{
  "head_dim": 32,
  "activation": "relu",
  "norm_place": "pre",
  "qk_norm": false,
  "init": "uniform",
  "init_std_up": 0.0361,
  "optimizer": "soap_variant",
  "grad_clip": 2.0,
  "warmup_steps": 200,
  "decay_fraction": 0.884,
  "doc_mask": true
}
Each number is 128 + 24 x the weight over the matrix's rms, rounded and kept within 0 to 255. Layers, rows and columns count from 0.

# layer 5 attention key, 96x192, rms 0.0662, rows 40-50, columns 0-95
[[113 181 135 149  96 172 195 178 138 149 134 125 115  89 199  82 170 145 124 124 166  96  73  93 138  73 131 128  66  96 111 128 135 128 148 193 103 128 145 131 164 118 113 111 146 109 104 141 157 131 125 118 112 135  95 161  73 101 145 131 120 176 145 112 148 120 149 112 139  87 159  79 123 132 160  70 123 168 115 137 123 113 173  71 109 121 140 131 101  63 159 107 179  88 177 163]
 [121 119 166 112 145 109 106 101 115 120 120 145 152 126 100 110 123 133 110 103 171 128 116  76 156 136 139 137 108 152 130 167  82 100 103 161  72 152 126 147 134 117 109 128 120 143 103 114 157 182 159 142 103 112 120 156 157 107 102  77 160 121  93 146 108 130  61 110  81 108 137 167 109 162 145 105 119 140 138 157 108  76 146 102 134 133  77 135 163 164 144 112 119 130 159 132]
 [ 89  81 142 115 123 118 128 102 127 144 142  82 156 133 118  91 106 131 121 153 131 132 154 143 152 131  71 121 117  89 151 156 148 134 145 122 130 147 122 153 152 131 160  85 106  95 115  87 136 118 140 156 106 124 170 142  99 135 119 119 176 104 138 184 113 108 116 127 163 174 132 123 100  93 122 135 132 136 172  93 114 111 126 129 120 147 139  90 186 105  95 102 139 140 120 140]
 [144 127 135 118 123  78 134 146 147 120  98 105 130  83 115 136 187 140 120 126 152 111 119 150 133 137  96 116 115 135  97 156 143 161 106  65 135 150 114 145 141 139 149 163 146  93 105 105 194 100 163 162 192 131 160 122  96 224 100 136 133  84 159 119  87 129 146 121 137 123  65 123 167 138 175 153 132 116 109  92 181 199 186 149 145 102 109 156 133 153 113 131 156 104 127 150]
 [ 83 110  96 100 121 115 190 183 118 155 151 155 110  97 121  75 126 116 168 104 132 122 136 131  77 111  76 148  97  71  89 137 101 149 138 145 105 193 166 112 164 121 128  77 152 123 115 144 164 153 159 101 133 149 121 118 112 142 121  82  90 170 175 135 144 141  98 120 138 118 132 158 111 139 124 149 135 153  88 149  98 132 125 102  99  78 116 119 121 147  96 105 124 137 104 168]
 [172  85 152 184 136  84 190 139 109 118 111 115 124 152 131  98 107 144 178 153  99 165 149 131 155 157  95 112 133 183 156  85  75 128 126 163 117 131 105 170 131 109 131 162 144 160 175 104 171 150 159  87  74 159 125 122 131 199 142 149 107 121 152 168  85 108 130 119 112 126 141  86 128 170 178 116 139 140 166 104  81 115 128 175 111 146 137 108 131 123 103 130  88 183 146 135]
 [102 127  79 116 151 144 120 126  92 107 142 111 124 119 131 141 102 121 158 116 118 130 123 132 155 113  91 124 122 101 133  78 149 148  85 113 127 141  88 130 161 157 116 126 145  99 107 134 150 139 159  68  99 128 139 135 115 165 137 147 116 147 130 150 152 129  90 145 127 119 134 100 147 116  78  95 127 139  84 104 102 144 134 139 115 100 145  72 122 148 145 161 131 121 149 135]
 [137 143 178  93 152  80 108 139 130  65 131 125 116 165  80 126  64  86 172 130 136 124 108 139  70 131 163 104 111 126 185  99  87 178  96 192 144 100 119 137 114 123 106 128 123 130  83 135 141 153 159 104  86 149 132 128 134 146 131 149 144  95  85 142 117 147 123 151 102 184 133 132 177 142 131  83 123 137 157 105 174 103  79 123 154 127 152  98 105 171 128 136 154 106 105  76]
 [139 135 125 149 115 127 144 112 116 128 129 135 120 112 106 124 126 109 139 129 134 140 141 145 154 126 154 133 162 119 131 128 140 131 155 123  98 108 103 125 115 142 138 155 119 140 116 136 138 135 126 123 126 129 135 132 116 147 139 111 127 129 116 132 108 131 129 125 134 133 103 118 158 120 140 134 146 133 131 126 140 123 140 109 104 129 106 110 142 117  98 144 126 130 108 144]
 [108 132 123 152 114 135 136 116 139 125 115 128 131  95 118 110 145 124 126 102 133 129 127 144 132 109 150 119 140 110 119 113 115 104 159 129 126 108 117 142 102 139 132 132 136 126 120 127 134 139 123 137 129 106 116 118 112 118 122 116 112 118 125 126 122 125 125 162 113 115 144 175 142 162 120 112 127 152 137 116 146 123 133 149 122 124 148 123 128 118 120 117 129 144 144 142]
 [126 133 138 120 134 136 127 110 161 144 135 123 123 126 134 140 104 101 141 122 120 137 142 139 146 114 162 144 119 134 137 162 161 133 132 139 105 128 134 150  98 135 122 169 126 144 143 108 108 103 144 120 145 139 148 128 137 137 119  93 130 129 143 130 115 124 126 120 135 143  83 111 146  79 158 113 124 122 126 122 125 113 126 112 145 121 126 123 118 129  87 134 118  96 118 111]]
# layer 5 attention query, 192x192, rms 0.0674, rows 73-83,105-115, columns 0-95
[[127 125 141 160 132 141 130 127 152 117 151 159 156 135 142 141 134 162  66 103 150 102 102 101 114 151 138 180 160 184 121 178 131 128 151 147 110 111  82  96 136 103 138 167 133 141 129 133  86 165 146 112 131 133 131 132 132 116 147  79 121 131 121 139  97  97 126 159 118 121 164 119 143 156 106  80 122 131 133  94 111 114 135  96 106 133 100 127  98 179 111 138  54 157 164 132]
 [115  98 122 124 113 146 131 116 111 147 144 163 134 165 134 149  98 106 114 141 122 132 123 121 139 159  88 110  92 110  98 145 123 129 146 132 161  79 141 167 167 117 135 168 115 119  89 176 157 129 136 135 119 130 195 128 134 148 127 182 124 106 132 160 160 139  99 161 107 151 153 133 107 115  97 131 114 160 124 115 133  89 109 146 160 153 161 148  81 134 171 137  87 112 103  81]
 [140 156  84 124 179 136 166  72 172 123 113  71 127 130 129 142 210 165 115 133  83 149 140 135 192 125 120  98 138 117  86 125 162 171  89 164 108 149  91 142 171 108 156  99 110  78 101 136 145 102 100 115 158 124 138 107 169 151  95 160 125  93 178  93 147 140 130 104 116 139 131 129 122 154 105  72 114 121 128  76  89 167 157 165 140 128 124 175 131 104  78 190 173 150 137 133]
 [108 160 110 135 149 140 127 180 129 165 115 140 128 130 110 105 142 175 161 132 141 158 127 105 116 102 150 136  92 100 115 153 142 154  89 129 181 149 134 203 131 195  76 106 109 137 122 153 164 140 163  88 129 165  87 122 136 145 114  95 162 123 126 114  98 161  89 138 108 127  92 130 133 139 160  75  86 139 141 189 158  86 143 160 113 112 129 144 139 160 151 116 170 128 140 151]
 [135 136 149 117 147 150 126 108 122  91  98 141 128 138  96 130  90  85 195 110 116 141 113 115 156 125 150 108 103  76 153  91 139 107  89 121  90 134 142  95 131 129 114 144 124 145 124 106 161 161 168 117  88 132 113 150 108 132 119 156 116 126 122  78 100 106  97  97 135 167 138 139 152 177 147  92 114 113  74 157 102 143 120 161 123  90 127 109 161 172 158 107 109 158 128 137]
 [109 128 104 123  99 124 117 122  97 105 127 110 148 108  82 127 109 135 171 122  91 147 116 127 106 132  95 114 137 196 147 124 141 130 149 146  92 145 107 156 149 186 128 117  98  84  87 128 140 157 119 124  88 105 134 141  94 179  78  91 106  83 167 165 146 110 177 115 110 101  81 116 192 116 108 118 125 143 108 128 165 119 114 184 123 114 134 138 137 114 120  84 148 123 120 141]
 [151 117 140 142  78  93 134 143 116 112 111 113 124 146 123 137  89 150 156 121 103 152 105 133 114  76  98 141 134 143 128 108 121 151  96 104  90 175 124 142 134 100 165 117 118 144 118 118 136 166 158 153 104 127 120 124 178 120 145  93 115 178 101 116 139  97 109 109 222 137 210 179 198 136 136 179 139  86 164 141 159 139  55  94 141 109 169  77  82 118 174 121 162 150  92 122]
 [145 150 129 125 138  82 117 142 133 106 131 138 119 137 134 135 116 113 100 132 112 117  86 132 103 140 123 112  89 107 104 142 118 130 111 142 127 142 144 122 149 118 131 101 147 101 111 122 131 138 116 154 116 136 121 118 141 129 111 118 125 142 159 148 152 145  99 103 121 112 140 151 110 125 127 118 142 105 162 113 148 130 127 167 105 135 143 159 116 131 148 130 129 147 135 120]
 [121 109 143 145 129 151 136 139 123 113 121 107 125 131 137 106 142 132 136 106 145 123 113 128 120 120 125 138 148 153 101 106 132 153 167 139 128 104 122 136 115 130 137 100 131 144 121 156 113 113 151 131  89 128 104 118 123 142 132 138 128  82 149 157 136 138 139 128 146 122 149 117 149 187 146 147 147 134 136 110 119 133 114 109 144 124 112  95  95 106 112 112 105 132 133 117]
 [142 164 111  75  86 108 106 138 132 116 112 147 138 144 139 156 137 147 139 126 109 130 132 106 106  94 129 105  92 153 131  99 145 152 142 145 117 131 118 133 121 126 134  91 132 121 139 128 133 102 124 159 162 130 116 106 130 145 112 185 142 144 131 159 139 132 125 153 106 148 134 123 142 122 113 154 137 119 141 125  97 127 129 157 123 135 142 150 143 135 127 141 184 151 129 126]
 [149 153 120 138 131 116 123 100 100 104 107 115  96 113 154 145 114 121 146 113 104 126 124 136 117  79 126 120 108 139 151 147 140 134 129 146 129 129 124 125 145 125 137 107 174 150 126 113 142 118 118 142 131 110 131 126 125 146 112 151 140 155 133 149 129 134 142 152 138 127 117 124 143 112 126 141 137 114 128 132  94 114 165 138 149 112 123 131 121 125 129 116 144 152 126 123]
 [110  92 114 157 129 113 111 161 111 113  82 129 154 108 111 136 111 148 156 122  84 106 117 143 176 106 179 104 121 133 111 147 112 121 153 127 136 126 114 101 146 135 161 125 120 171 128  95 134  96 148 125 181 105 131 106 179 141 124 104 125 115  90 108 110 130 180  92 154 129 123 165  99 135 161  93  97 116 144 133 129 132 144 129 148 107 100 139 102 159 141 161  83 158 114 112]
 [129 121 105 147 115  97 121 108 146 171 106 118 152 136 135 101 154 164 142 163  92 135 136 123 131 155  90 103 143 139 133 149 133 112 171 141 114 125  76 141 135 153 161 100 133 149 135 152 150 122 124 137 100  91 127 151 149 127 121 158 116 164 139 126 167 145 130 120 152 104 176 125 119 158 158 170 132 117  67 115  92 151 133 134  76 130 133 145  97 141 160 141 159 105 163 162]
 [135 107 101 121 116 125 152 115 139 124 103 112 156 108 144 125 136 135 117 143 135 115 121 152 162 121 123 102 124 167 103 158 146 129 121  92 107 131 105 144 122 112 121 156 150 102 112 129 143 141 120 117 139 158 149 108 137 115 117 149 126 103 134 129 129 135 129 110 120 136 109 119 106 113 154 111 113 130 122 111 120  92 137 127 136 122 121 159 118 125 104 138 123 110 147 110]
 [137 122  69 152 128 124 100  95 155 119 115 107 134  90 107 125 161 104 124 124 146 143 119 171 121 146 160 160 161 129 147 143 146 143 109 136 135 173 118 146 149 130 103 141 145 166 162 137 109 115 112 124 140 137 117 135 126 131 138  95  94 138 154 133 103  98 121 120 103 174  87 126 121 119 143  96 134 107 125 134 151 160 127 122 138 137 114 100 146 126 109  94 142 110 116 171]
 [138 110 126 119 136 143 139 140 129  92 107 116 137 154 111 112 100 126  77 113 151 106  87 125 136  93 153 151 109 137 106 126 157 145  92 130 148 126 154 123 110 126 131 140 158  88 144 110 110 113 135  82 117 123 142 148 106 130 109 127 117 100  99 100 122 102 147 153  89 135 114 103 160 105 100 101 111 118 134 161 165 139  98 149 110 124 119 102 130  80 113 113 111 145 113 108]
 [122 140 168 130 131 154  98 124 146 143  92 107 112 138 135 128 135 105 152  97 116 176 109 145 147 135 114 106 106 137  75  99  91 134 120 111  99 102 121 111 118 147 108 135 140 154 129 145 138  85 114 112 127 112 117 138 108 130 126 126 137  55 152  89 141 143 163 121 126 131 163 139 162  88 117 134 108 122  97 148  99 145 153 144 155 134 147 126 117 143 137 122 105 103 169  92]
 [149  89 111 139 127 122 132  75 158 159 103 118 160 120 143 139 108 136 124 139 122 151 127 109 122 121 139 159 139 138 146 145 114 147 104  98 118 148 140 161 176 107 132 170 130 180 113 120 117 156  97 126 115 138 150  92 154 108 119 122 132 156 111 126 121 103 126 115 146 154 111 139 126 156 141 104 146 100 125 157  90 127 117 112 121  93 180 131 102 146 134 132 155 124 120 144]
 [123 158 135 101 112  99 107 128 162 166  96 171 118  94 118 121 114 152 145 112 136 116  92 120 127 154  96 143 103  81 112 129 125 139 112 102 139 123 141 127  73 116 103  63 135 119 126 135 146 144 181 133 119 105  90 133  80 124 132 177 118 150 162 159 119 146 116 117 102 122 116 120 108 161 140  79  91 135 139  97 100 136 103 198  93 106 137 136  93 137 153 134 147 128 131 130]
 [100 107 155 146 139 121 108 160 162 158 106 149  90 132 120 160 139 130 138 132 113 130 150 138 143 135 125 124 134 138 101 107 120 112 134 135 178 137 127 172 148 173  90 149 157 145 113 120 132  47 160 116 131 121 176 125 117 151 151 149 106 124 131 130 128 138 154 120  98  96 123 127 132  54 134 150 131 118 110 134 132 129 115  69 132 129 114 114 125  97 100 132 122 126 148 136]
 [ 85 142  92 133 150 140 160 129 119 138 131 125 132 140 152 153 128 125 119 154 136 104  94 123 133 111 109 131 101  96 133 150 172 145 163 114 128 124 140 106 124  76  96  85 152 183 156  98 156 104 175 124 117 136 140  85 105 151 129 124 114 118  97  68 177 171 164 132 125 123  92 128 139 131 111 117 107 132 137 136 125 171 119 138  83 130 118 122 130 127 120 143 111 146 131 126]
 [132 153 102 114 150 135 156 131 124 145 151 149 148 114  97  90 113  99 102 121 108 147 147 139 140 109 152  94 121  84  97 184 141 128 134 117 103 142 137  98 152 181 145 138 118 131 136 121 147 159 139  96 172 117 116 107 158 141 147 127 135 129  72 124 102 140 124 102 130 123 118 123 143 120 163 106 130 124  94 133 122 144 148 108 139  99 124 144 138 109 108 131 119 117 124 160]]